Weights of a small transformer language model: 4081 steps.
Each number is 50 + 15 x the weight over its row's rms, rounded and kept within 0 to 99. Layers, rows and columns count from 0. The size before them is the row's rms in percent of the matrix's.

# layer 2 MLP up, 320x128, rms 0.0431, rows 304-319, columns 0-127
066:55 66 44 59 23 59 61 40 51 23 44 20 54 85 61 46 35 41 38 24 39 55 48 50 64 58 36 47 59 44 23 26 55 73 38 56 52 63 46 59 32 84 57 32 46 50 49 48 52 43 47 65 19 69 53 45 41 54 68 64 29 20 27 27 43 51 39 50 50 99 47 44 42 52 31 48 46 51 41 68 34 40 49 65 31 79 80 56 46 39 35 50 47 38 57 74 53 54 65 66 32 50 71 82 39 31 54 48 42 32 62 60 38 35 65 56 50 48 44 52 30 47 54 27 57 53 75 68
117:49 62 26 86 54 42 76 60 17 47 49 59 42 66 53 44 42 34 32 52 46 70 49 34 40 54 31 43 63 47 43 34 81 42 47 37 03 55 43 39 59 63 51 44 41 51 56 45 47 50 48 51 48 37 75 46 48 55 55 71 77 68 17 55 45 49 64 55 65 65 96 64 68 47 67 49 46 75 49 64 51 64 77 62 36 22 74 44 28 20 44 49 35 46 42 51 48 57 28 59 37 50 51 64 72 35 57 25 52 54 27 47 43 57 66 66 49 33 35 52 57 32 28 58 51 51 23 50
033:44 40 64 50 66 39 23 61 16 57 65 59 47 55 40 61 51 66 41 72 60 52 75 17 52 49 37 44 60 60 46 65 45 40 52 35 99 63 65 76 47 66 50 57 30 87 50 43 49 61 53 38 65 46 83 63 35 60 60 44 38 51 49 72 58 50 49 62 36 71 58 42 66 49 80 45 36 31 34 67 48 43 39 24 72 35 74 70 84 53 49 45 32 35 33 54 54 57 36 62 20 49 42 67 36 64 40 52 55 45 45 63 45 62 49 37 38 56 64 41 72 67 44 58 60 75 30 58
109:47 55 53 50 50 41 47 46 55 33 45 28 70 57 61 58 20 29 64 54 41 68 59 65 64 60 48 72 65 59 68 61 55 76 19 59 20 35 52 41 35 56 45 46 46 52 78 67 42 35 51 48 33 43 40 27 60 51 38 50 40 44 70 47 37 54 54 67 42 68 87 42 41 51 71 46 47 61 46 90 41 40 39 38 30 57 39 41 25 29 99 16 41 64 45 65 74 67 37 45 53 65 45 80 57 37 61 60 53 33 57 37 60 40 51 48 48 52 70 59 45 41 43 51 90 63 70 49
137:39 53 38 46 59 32 22 67 35 44 64 41 61 23 43 45 31 37 61 77 53 80 55 31 48 58 19 45 61 56 47 37 37 41 46 47 45 42 77 82 40 40 32 52 30 35 61 45 09 54 52 56 77 62 62 72 59 54 41 34 59 46 81 27 48 35 34 58 43 27 70 37 79 38 46 60 58 52 84 39 54 49 68 60 42 62 42 75 62 45 82 48 42 58 18 50 60 42 52 41 40 33 47 54 49 44 45 43 51 33 42 62 43 46 52 66 26 61 53 37 30 90 43 32 56 44 41 50
132:66 52 69 57 41 41 53 50 57 40 49 80 62 13 46 51 57 55 61 52 56 62 70 49 44 67 69 65 39 48 51 50 57 50 76 66 77 52 69 49 44 52 49 63 48 57 09 43 32 34 49 47 46 53 26 83 60 34 54 54 41 44 79 20 26 74 30 37 38 40 33 70 60 41 02 60 44 50 70 44 68 55 67 41 53 44 76 36 42 72 63 74 50 67 14 57 25 65 71 35 50 42 47 43 33 46 46 46 35 63 41 41 67 55 55 56 61 65 51 27 50 40 29 44 43 38 59 58
098:56 37 49 42 38 65 68 11 43 42 68 58 34 53 72 41 61 39 65 57 23 53 41 59 38 19 59 56 48 33 54 76 64 76 51 57 20 51 56 39 73 65 52 24 45 48 24 33 71 65 61 75 47 67 70 38 50 30 43 57 47 76 47 38 64 40 49 28 44 54 55 48 53 73 28 44 51 58 11 44 75 75 37 62 31 38 53 66 31 20 42 36 43 37 62 59 55 59 51 49 65 35 36 33 57 15 45 44 71 41 68 65 66 52 49 52 28 48 59 44 23 35 44 45 55 55 42 42
122:69 59 25 61 62 58 54 62 14 37 74 45 34 38 56 44 62 52 55 66 50 60 32 53 46 37 58 54 55 33 57 28 58 46 60 65 53 48 54 49 51 44 44 41 47 54 18 63 34 66 64 51 67 47 42 35 49 55 34 40 65 68 77 54 54 56 47 35 51 44 72 57 38 40 36 35 48 24 68 53 79 42 91 75 33 26 61 53 65 53 40 38 27 71 35 23 15 45 60 48 31 68 57 46 26 55 53 64 47 44 29 47 48 23 49 77 47 59 50 51 95 63 84 64 59 36 54 46
080:44 60 47 27 49 31 14 40 69 68 65 41 35 42 38 45 27 54 45 33 33 67 53 48 45 54 53 28 52 36 73 41 37 44 54 48 60 61 36 40 37 38 63 56 50 21 79 70 45 38 48 44 40 59 76 58 51 72 62 67 36 62 88 46 65 16 52 42 51 40 56 59 35 43 82 47 41 77 43 50 43 44 41 43 69 59 56 65 54 54 58 43 49 59 25 64 46 42 46 27 28 31 34 37 40 73 52 51 51 66 53 63 02 50 21 53 76 65 65 49 73 61 45 36 28 26 56 48
112:52 43 11 51 41 58 41 65 18 51 46 54 59 29 20 39 48 62 58 82 69 75 48 45 62 57 37 50 64 62 22 25 43 46 37 24 34 38 52 49 28 39 40 42 31 45 56 39 20 47 56 54 70 31 81 58 46 64 53 39 64 57 37 43 70 56 51 57 42 31 54 65 76 25 78 53 55 17 61 73 45 49 33 53 62 26 80 28 59 68 45 45 37 63 44 46 65 38 46 54 51 50 30 61 63 57 44 55 42 82 43 66 47 80 45 40 52 55 47 28 59 53 36 32 64 47 68 65
040:55 61 71 47 47 43 51 52 49 42 61 44 56 42 57 71 50 53 70 51 71 66 49 64 79 72 55 51 25 39 38 51 25 27 65 46 80 38 52 44 50 22 27 48 60 76 43 47 54 27 45 36 47 58 24 62 71 55 34 31 31 32 34 57 38 73 42 47 59 35 51 68 47 33 50 34 63 34 57 67 66 56 42 26 67 70 18 37 61 24 49 68 73 42 37 46 73 59 47 69 58 50 55 34 23 71 29 44 26 37 76 49 61 35 76 46 52 38 49 42 62 73 82 60 53 32 66 59
092:49 64 58 41 75 56 49 60 98 58 71 50 48 46 57 55 49 69 58 32 46 38 41 60 35 27 71 54 66 44 59 40 49 41 71 55 68 57 15 58 55 42 76 41 37 64 51 59 65 33 49 52 29 55 46 49 67 50 48 48 48 40 28 66 49 35 39 76 49 42 37 37 63 43 67 39 36 70 28 41 63 78 48 49 63 36 67 51 35 62 54 58 65 47 47 29 52 32 36 32 71 52 17 20 63 48 46 15 48 35 75 85 48 65 34 55 70 64 69 46 45 34 34 71 82 55 56 41
076:44 45 26 60 50 41 29 48 28 64 65 38 56 42 24 46 48 62 59 83 48 59 40 34 60 52 57 64 52 14 55 56 16 46 41 55 81 36 70 67 37 35 53 53 42 60 75 56 47 52 37 34 32 29 78 79 37 68 37 44 41 77 47 57 60 87 46 44 31 40 63 36 54 33 51 44 47 47 53 60 52 53 39 40 50 46 55 58 69 48 67 52 32 72 30 42 34 35 56 51 35 61 28 45 20 60 32 70 77 51 21 55 29 49 28 43 49 63 60 46 46 75 78 45 70 42 64 31
117:41 41 62 51 50 38 64 32 45 58 32 44 58 24 54 36 16 35 66 26 41 70 62 70 70 55 50 76 71 60 56 46 48 54 78 43 19 50 53 36 60 58 48 39 36 35 67 44 66 46 51 50 57 66 52 47 67 24 34 60 61 83 73 40 61 49 24 30 52 63 62 19 40 59 58 29 64 43 63 37 37 54 20 41 68 52 40 66 45 79 53 35 74 56 40 56 60 61 48 45 74 39 55 67 45 55 61 54 38 49 37 64 50 53 59 30 16 35 50 41 56 18 65 42 79 80 34 41
128:47 50 60 47 74 43 66 87 46 63 78 61 57 66 49 58 57 38 47 65 55 17 26 34 52 34 51 51 20 49 51 54 38 55 51 61 79 37 63 59 48 55 52 63 45 34 51 75 49 57 39 58 37 28 47 02 54 78 71 46 50 32 43 38 42 56 71 81 58 48 61 30 62 26 45 53 36 30 39 57 47 40 60 62 37 26 35 50 93 38 41 40 38 52 67 24 51 68 51 40 55 51 69 57 63 39 52 55 13 38 41 59 62 35 57 55 64 67 68 52 43 54 59 51 43 83 45 52
038:44 20 51 52 34 37 65 50 61 57 49 29 55 51 40 80 53 37 77 42 63 55 52 62 56 43 56 55 84 32 54 54 50 50 46 29 22 38 43 42 57 51 63 35 59 38 27 43 56 63 46 16 68 44 52 27 49 34 74 50 35 51 43 48 71 85 47 35 46 70 30 84 51 49 58 31 49 05 35 70 51 42 22 41 44 67 40 17 40 17 73 55 46 48 36 65 46 27 66 35 61 60 47 45 36 71 46 61 73 80 52 35 59 46 47 44 45 43 53 33 47 45 44 49 32 37 42 45
# layer 2 MLP down (transposed), 320x128, rms 0.0329, rows 304-319, columns 0-127
062:56 53 40 67 72 52 58 54 67 76 48 60 57 71 65 42 56 44 32 73 40 61 36 48 25 33 31 48 45 81 67 73 55 25 37 50 63 46 42 64 75 47 47 52 41 44 58 57 55 54 64 58 51 60 13 42 55 73 62 32 62 57 45 53 46 65 64 50 57 24 54 49 47 37 27 60 31 61 52 36 48 42 82 53 41 63 21 53 53 57 51 20 33 42 48 73 71 64 66 55 46 57 86 56 69 87 45 80 41 61 66 50 30 58 31 54 56 12 36 41 68 44 68 54 43 73 44 33
106:52 82 49 62 43 57 67 27 39 61 57 59 44 59 91 54 83 42 33 22 30 45 40 34 48 38 46 35 65 32 56 26 46 54 43 56 43 46 57 58 59 81 54 47 43 49 56 53 53 57 46 39 60 39 61 42 46 44 69 36 74 84 22 62 42 65 59 68 58 50 77 46 56 50 63 44 39 66 39 62 80 40 57 66 45 22 64 77 55 35 45 51 39 51 67 65 47 56 63 60 61 71 46 70 36 36 47 51 68 38 62 55 46 38 88 65 76 51 36 29 64 45 27 50 63 49 23 15
028:35 73 40 35 42 51 35 47 46 34 40 47 39 34 44 27 65 51 63 57 42 56 65 55 49 49 52 56 55 66 33 44 24 30 33 55 65 50 42 92 48 21 48 54 48 53 53 45 75 40 82 36 55 42 46 73 65 40 26 51 69 37 52 51 48 74 58 57 44 62 46 65 74 29 34 80 45 29 49 14 57 41 77 90 39 63 31 57 43 62 64 49 44 52 67 41 48 59 21 34 59 68 34 48 69 47 65 36 65 26 33 30 37 79 61 56 55 59 52 85 49 48 63 53 53 47 34 54
109:16 42 41 48 53 64 45 63 51 26 55 60 66 51 45 52 40 13 58 60 33 40 42 51 70 53 42 61 65 56 43 56 59 33 23 33 62 62 68 62 90 60 60 62 54 41 84 38 59 43 61 28 61 56 31 54 78 77 81 57 61 45 57 39 56 40 65 60 46 51 61 48 60 67 72 63 59 66 61 53 24 67 50 71 41 76 43 40 63 27 66 41 56 59 50 62 63 46 60 48 45 45 80 29 37 52 19 62 67 61 51 56 71 74 46 37 54 26 57 58 36 43 75 48 67 83 38 56
135:71 34 27 72 26 60 53 49 50 42 61 52 66 10 38 45 41 73 31 47 26 47 41 42 26 55 50 69 53 46 40 42 39 40 43 55 25 20 56 52 61 29 43 48 33 25 74 61 25 44 28 57 69 53 50 68 51 54 63 41 60 41 64 36 53 31 30 44 61 45 91 44 60 53 40 65 52 57 69 34 39 39 53 39 63 49 42 71 77 36 56 45 57 69 47 56 72 23 63 52 56 47 59 20 60 57 58 56 66 36 36 86 48 38 61 78 40 48 52 39 56 75 56 24 69 67 64 36
115:50 41 66 69 51 57 59 64 34 42 56 75 35 23 29 56 58 57 74 49 61 53 66 68 47 58 58 41 53 38 47 45 46 69 76 64 68 66 54 46 35 52 61 47 30 43 15 53 37 27 44 55 38 66 43 71 28 08 41 56 60 49 46 35 40 50 40 28 34 37 40 47 51 32 21 38 57 58 63 60 61 50 38 16 66 37 66 47 43 78 69 67 44 62 34 56 32 52 56 03 47 53 44 38 31 32 44 33 58 49 57 19 66 56 43 80 58 70 55 28 45 43 53 34 24 42 63 53
092:70 25 24 50 35 46 35 44 54 38 63 47 38 44 76 59 26 59 45 39 60 56 12 64 45 48 36 55 60 52 72 55 72 66 41 59 49 76 72 49 59 40 33 13 50 37 46 52 67 43 39 59 17 55 56 53 56 79 24 63 45 69 36 45 64 46 51 32 52 59 48 72 48 61 30 52 61 36 41 57 59 76 48 66 49 68 45 27 50 41 42 45 40 41 24 51 23 62 20 68 58 47 51 39 51 37 45 29 41 63 38 65 66 65 56 61 38 43 81 53 16 71 60 78 56 71 66 36
125:77 59 46 40 60 54 42 68 44 64 72 58 70 43 87 40 76 47 56 47 55 61 58 27 53 73 45 41 45 67 64 64 69 49 55 52 28 47 63 84 20 57 47 50 40 22 21 77 39 50 63 50 67 51 58 36 52 47 47 58 52 57 40 56 82 63 63 49 65 42 37 44 35 30 45 28 16 69 48 23 67 44 51 62 40 54 43 34 58 39 29 54 56 50 71 59 69 43 99 41 39 65 49 40 39 57 64 54 59 77 44 28 69 50 70 59 40 51 59 62 51 58 69 40 60 66 29 33
073:40 72 69 57 39 46 44 34 35 44 53 35 41 57 58 25 58 67 28 77 47 48 63 29 43 22 46 45 39 46 55 48 37 39 68 40 44 37 43 38 24 38 46 60 41 49 57 32 38 35 55 27 59 46 56 46 63 36 63 25 49 46 86 59 19 49 54 55 61 38 66 28 80 46 22 68 27 80 53 34 65 43 82 52 18 48 46 64 52 65 30 67 47 55 83 48 71 31 70 47 09 48 39 55 46 55 69 42 62 53 46 55 62 70 59 52 73 42 52 30 42 28 52 62 38 46 67 45
105:51 55 22 64 38 60 21 42 35 46 62 47 44 78 51 73 71 57 44 59 48 47 51 81 53 52 24 40 49 51 41 52 40 46 59 36 68 35 76 65 78 61 43 64 36 84 36 21 44 56 65 35 42 52 54 45 36 42 60 56 46 62 17 44 61 36 47 55 65 88 33 61 76 49 51 48 58 67 60 56 54 33 43 61 59 34 72 46 42 61 53 63 55 47 73 58 43 64 31 53 42 55 48 37 39 46 33 59 85 45 32 59 47 73 33 76 57 45 39 81 55 16 37 61 69 61 78 71
035:69 50 27 14 59 43 57 46 47 23 18 48 42 32 33 34 37 22 49 44 51 49 65 65 23 63 47 46 24 63 84 71 71 38 42 56 51 47 50 21 56 41 55 49 56 34 55 45 68 43 58 08 59 54 61 48 64 56 55 71 47 45 56 40 70 28 32 55 48 50 48 49 50 53 78 53 45 55 48 48 58 44 60 35 78 37 68 61 51 51 79 70 59 72 68 34 47 71 67 36 43 81 45 42 45 35 42 34 56 38 48 43 36 46 77 45 36 78 80 54 30 52 24 41 60 38 49 63
089:26 62 55 58 62 74 32 51 42 51 45 41 34 77 59 53 60 59 58 59 63 40 52 54 46 52 05 53 55 51 61 83 51 40 63 25 81 62 32 39 82 61 51 71 36 62 55 29 37 37 78 18 81 57 29 45 49 47 43 60 45 45 64 43 21 57 61 53 64 59 42 62 64 70 72 48 51 56 35 58 38 47 62 45 48 57 59 57 45 56 63 47 91 33 55 35 33 43 52 49 37 45 52 68 71 30 38 68 45 66 52 22 34 49 72 60 43 14 40 49 58 56 54 29 24 52 41 59
074:55 39 21 49 46 52 26 54 43 51 43 24 50 63 31 68 59 64 68 60 45 65 39 40 76 68 58 41 52 72 66 48 60 45 63 50 26 66 53 78 63 46 27 41 38 55 60 72 38 52 60 71 68 72 36 65 75 36 38 61 25 59 55 74 16 61 40 54 61 22 32 28 53 25 55 56 40 55 64 49 29 47 68 57 52 56 00 68 65 32 47 48 53 49 57 59 59 53 36 29 58 52 28 56 52 80 53 51 62 87 45 44 60 48 50 63 53 21 60 56 58 66 45 50 67 51 62 46
125:13 46 78 67 66 55 48 61 61 33 46 44 60 33 50 73 64 64 56 32 40 76 54 63 59 46 65 80 32 37 69 46 22 73 58 66 52 53 29 63 50 65 80 59 58 60 36 38 32 52 33 39 54 64 62 31 41 42 59 65 24 33 57 35 61 26 37 51 64 52 42 48 33 79 44 41 57 60 56 39 76 64 61 83 20 53 53 57 42 58 34 69 68 36 48 46 58 57 84 58 49 44 66 22 58 42 33 34 51 41 62 31 45 71 38 61 47 45 26 42 26 46 51 38 39 71 43 34
144:52 58 35 44 51 37 41 58 41 57 74 35 61 60 62 29 28 40 48 38 37 70 44 47 80 22 45 25 38 67 35 39 65 55 80 51 42 70 76 32 46 37 26 30 32 62 57 66 43 63 45 63 38 65 47 63 41 17 58 35 54 72 38 54 46 59 55 50 67 50 48 72 67 62 56 65 32 67 55 63 41 47 30 27 81 44 51 42 35 75 52 29 19 57 31 65 50 34 25 48 64 39 42 53 45 52 57 69 59 56 19 53 16 29 49 58 37 60 55 31 58 46 40 50 63 56 77 77
032:30 64 52 37 51 38 42 31 62 40 64 22 49 26 25 38 19 58 51 73 58 62 56 41 66 34 40 58 49 47 57 75 47 65 50 47 41 44 77 65 71 65 34 47 47 56 37 57 71 55 55 65 28 61 52 64 29 48 41 21 51 63 48 32 21 48 65 65 47 43 36 41 50 38 53 35 30 42 56 73 33 37 57 64 41 60 43 43 33 46 53 47 66 25 73 65 15 78 35 73 62 49 32 33 54 66 43 42 48 48 61 27 77 66 30 41 26 77 46 55 72 59 40 57 18 38 68 38
# layer 2 MLP gate, 320x128, rms 0.051, rows 305-319, columns 0-127
110:41 45 46 46 48 40 36 26 73 52 28 50 56 71 30 68 56 50 85 31 58 18 63 31 48 64 33 42 76 29 36 83 41 53 38 68 39 50 69 66 52 53 43 63 56 86 47 48 71 48 63 55 52 49 38 51 83 81 39 27 50 32 42 53 45 49 51 65 21 43 34 49 38 60 66 32 58 49 47 49 43 47 48 42 56 68 69 74 67 48 69 67 52 59 37 64 82 51 75 67 37 40 57 45 68 25 52 79 43 54 53 44 48 50 74 43 65 57 58 70 62 68 61 66 72 40 36 35
032:59 70 60 71 30 30 53 37 79 38 59 62 45 64 39 57 40 47 43 47 32 53 46 40 82 64 73 49 69 55 58 48 59 34 57 49 77 71 52 50 46 56 53 68 48 38 53 76 57 42 40 29 54 50 28 86 47 61 31 36 41 42 71 40 53 71 70 37 29 30 72 77 69 37 64 53 71 44 64 49 48 25 44 73 51 61 00 33 66 51 59 50 40 46 58 53 43 53 47 85 42 53 50 33 66 56 58 56 51 53 60 45 44 32 42 45 51 54 54 58 83 71 39 35 57 27 67 58
110:59 40 66 44 52 41 21 75 13 41 69 71 71 40 40 44 31 54 56 79 49 59 57 50 77 41 59 67 64 38 67 60 65 65 45 46 49 59 66 53 39 78 50 70 49 54 61 52 44 57 61 60 45 63 43 49 67 69 48 55 38 45 71 48 29 35 53 76 26 80 68 44 48 61 43 45 56 73 43 59 50 79 74 45 61 66 57 39 55 54 60 52 30 47 52 63 65 51 63 30 72 16 67 81 59 22 54 45 55 62 52 61 65 68 40 54 54 49 73 58 35 34 38 09 80 42 46 36
149:41 73 47 49 51 44 58 66 22 42 53 38 75 37 81 32 48 25 59 44 35 60 36 69 77 42 34 54 29 48 34 70 65 47 40 48 38 68 40 47 49 42 34 50 38 41 24 70 61 64 60 36 58 53 57 27 39 53 69 55 60 52 52 78 66 64 67 71 74 60 62 46 04 54 56 65 51 58 27 70 59 50 49 61 50 28 67 61 54 45 48 34 38 39 51 52 57 45 45 79 54 66 46 62 42 49 42 99 30 39 39 48 23 26 58 47 38 48 52 59 73 52 76 60 58 72 30 51
120:43 61 44 44 37 37 56 62 56 56 87 46 32 70 37 49 63 52 73 13 60 50 33 40 48 51 36 43 67 59 54 73 69 70 25 64 33 51 56 52 50 48 67 66 51 31 27 63 52 52 56 54 64 33 56 34 45 61 50 46 21 26 38 61 66 57 60 61 16 49 42 35 29 48 58 37 53 67 30 69 44 51 46 67 59 63 62 68 34 14 30 45 43 22 67 35 32 37 66 66 65 25 37 26 55 61 53 58 59 65 43 55 43 32 43 35 49 85 55 68 37 43 55 81 42 32 58 27
084:50 50 37 59 57 80 66 48 69 52 35 33 27 64 55 66 46 76 43 48 61 64 56 67 49 34 21 42 62 47 63 62 62 67 27 78 37 72 69 46 69 62 28 36 53 51 29 37 60 44 54 79 47 53 67 30 47 69 48 60 44 43 40 51 53 53 37 35 48 95 59 45 35 51 47 51 55 50 19 60 53 91 43 38 36 30 61 34 55 14 04 55 41 58 58 38 41 55 62 67 48 25 59 27 46 40 32 45 46 58 52 52 61 60 31 61 44 39 40 58 28 53 32 67 43 67 35 56
147:50 66 62 60 49 63 68 46 75 47 60 37 60 76 55 44 45 61 56 29 53 49 81 32 52 81 42 32 28 68 46 74 46 70 36 29 74 61 56 58 27 64 41 60 57 21 66 58 69 27 49 44 46 49 60 62 43 48 76 48 46 39 49 56 52 40 66 77 58 70 36 18 53 52 51 55 52 81 54 53 34 49 29 51 74 60 27 61 42 35 57 75 63 42 77 67 74 59 70 57 51 26 41 34 76 60 58 47 61 50 28 50 49 50 66 29 39 56 57 67 25 57 41 30 35 73 26 60
069:46 91 42 33 54 49 68 75 75 75 61 48 47 53 58 82 42 44 46 38 49 41 42 52 39 57 40 28 26 66 81 80 73 72 34 52 28 86 37 70 80 65 71 45 68 39 49 43 71 48 38 57 57 63 44 46 38 65 42 67 49 52 46 63 79 54 47 60 65 49 64 31 27 67 59 42 54 58 26 51 50 64 42 65 47 59 56 60 22 43 44 62 65 33 58 33 42 43 30 43 61 40 59 25 61 62 52 67 65 61 55 62 72 45 33 49 61 59 54 87 68 45 66 51 71 46 50 42
116:40 54 34 48 36 34 72 35 19 38 22 61 48 18 42 80 57 59 47 80 69 66 42 52 65 31 40 77 63 49 49 28 26 45 40 42 45 48 76 54 54 32 44 54 44 71 47 42 29 47 55 40 70 22 70 56 49 51 48 21 69 47 34 65 43 68 52 39 34 54 46 87 50 36 57 48 57 26 48 79 61 65 30 40 50 66 64 54 73 34 53 64 33 54 61 45 70 27 50 67 45 58 51 57 53 56 57 69 77 68 54 55 44 62 60 46 56 57 51 48 55 85 53 37 60 10 57 52
032:54 66 65 14 75 69 69 45 49 65 67 29 65 58 51 56 57 62 76 71 65 56 28 66 54 50 44 59 38 48 44 55 60 11 55 60 73 55 77 72 61 63 58 38 47 57 46 57 48 72 43 62 68 45 85 44 57 46 39 79 61 45 58 67 76 38 53 53 43 45 32 39 25 51 57 55 62 39 31 37 54 78 52 61 46 44 31 55 47 50 64 50 32 49 58 45 41 62 41 43 77 39 37 29 38 53 66 35 72 58 44 48 48 34 75 48 67 67 49 74 65 62 56 64 44 89 11 42
093:33 94 50 43 62 44 29 65 53 44 89 68 38 55 57 36 50 53 54 36 68 68 28 35 42 66 49 51 62 31 49 80 38 50 48 52 49 61 41 37 53 64 37 31 57 33 29 70 51 36 34 38 14 47 44 66 62 67 37 43 58 54 75 39 24 65 44 31 41 43 79 68 64 54 52 37 44 59 59 56 44 63 56 47 63 48 61 65 43 72 81 52 25 43 22 71 40 60 38 33 41 32 48 21 31 70 49 66 39 67 51 53 36 23 36 47 50 65 45 53 72 62 56 28 43 64 40 31
070:53 50 56 76 36 28 34 26 66 60 58 29 47 99 68 64 60 64 56 24 39 51 67 55 48 71 57 52 48 24 32 69 60 60 60 69 48 26 40 37 47 59 31 55 67 38 30 44 54 38 50 62 63 39 28 53 59 47 37 23 70 38 19 48 44 19 68 54 52 54 69 20 48 57 52 51 46 50 80 70 68 42 65 56 49 44 34 25 50 39 37 63 39 47 51 53 49 23 53 54 49 51 60 20 47 42 38 37 44 54 73 48 52 64 37 38 33 61 38 47 37 37 43 52 22 22 80 40
142:62 48 37 68 54 30 52 35 26 52 63 36 67 51 69 57 36 28 53 50 34 65 45 57 84 55 34 55 69 51 57 48 61 36 62 53 56 54 77 36 43 42 35 44 41 54 68 70 52 53 57 41 51 60 70 55 62 27 70 44 60 50 57 70 62 60 48 36 37 93 86 43 49 42 71 44 68 39 65 57 56 45 24 35 74 77 55 68 58 76 62 07 29 62 56 58 46 47 25 51 46 42 45 66 51 47 34 84 34 46 25 67 37 31 36 43 40 52 77 27 56 40 62 40 66 37 65 57
143:67 52 40 62 33 43 44 42 32 34 63 44 79 31 79 57 52 44 53 52 30 59 35 59 61 70 49 50 46 53 42 65 71 39 50 44 46 64 77 37 35 45 32 49 19 62 45 61 40 55 51 53 48 68 33 73 47 20 62 52 46 55 42 55 64 59 40 53 37 83 51 58 46 47 50 61 54 56 44 68 48 30 41 52 65 66 69 55 25 61 85 31 22 40 30 62 34 53 30 41 44 37 44 62 58 53 57 98 59 49 23 69 25 30 53 41 28 36 73 29 31 57 37 36 71 30 77 63
034:49 57 45 28 48 42 42 64 65 34 37 64 61 34 44 37 35 66 23 91 46 46 48 50 79 49 42 50 85 64 47 62 37 39 49 48 56 43 50 68 58 28 27 27 25 23 74 74 56 47 62 26 34 40 57 57 55 49 56 31 36 55 71 35 53 58 40 46 64 28 62 39 90 40 54 40 54 64 64 67 57 32 33 15 60 61 51 39 42 38 84 46 55 57 46 65 55 45 75 31 32 41 45 28 47 65 50 59 32 46 39 54 29 63 48 54 70 58 63 31 30 45 52 53 38 55 81 59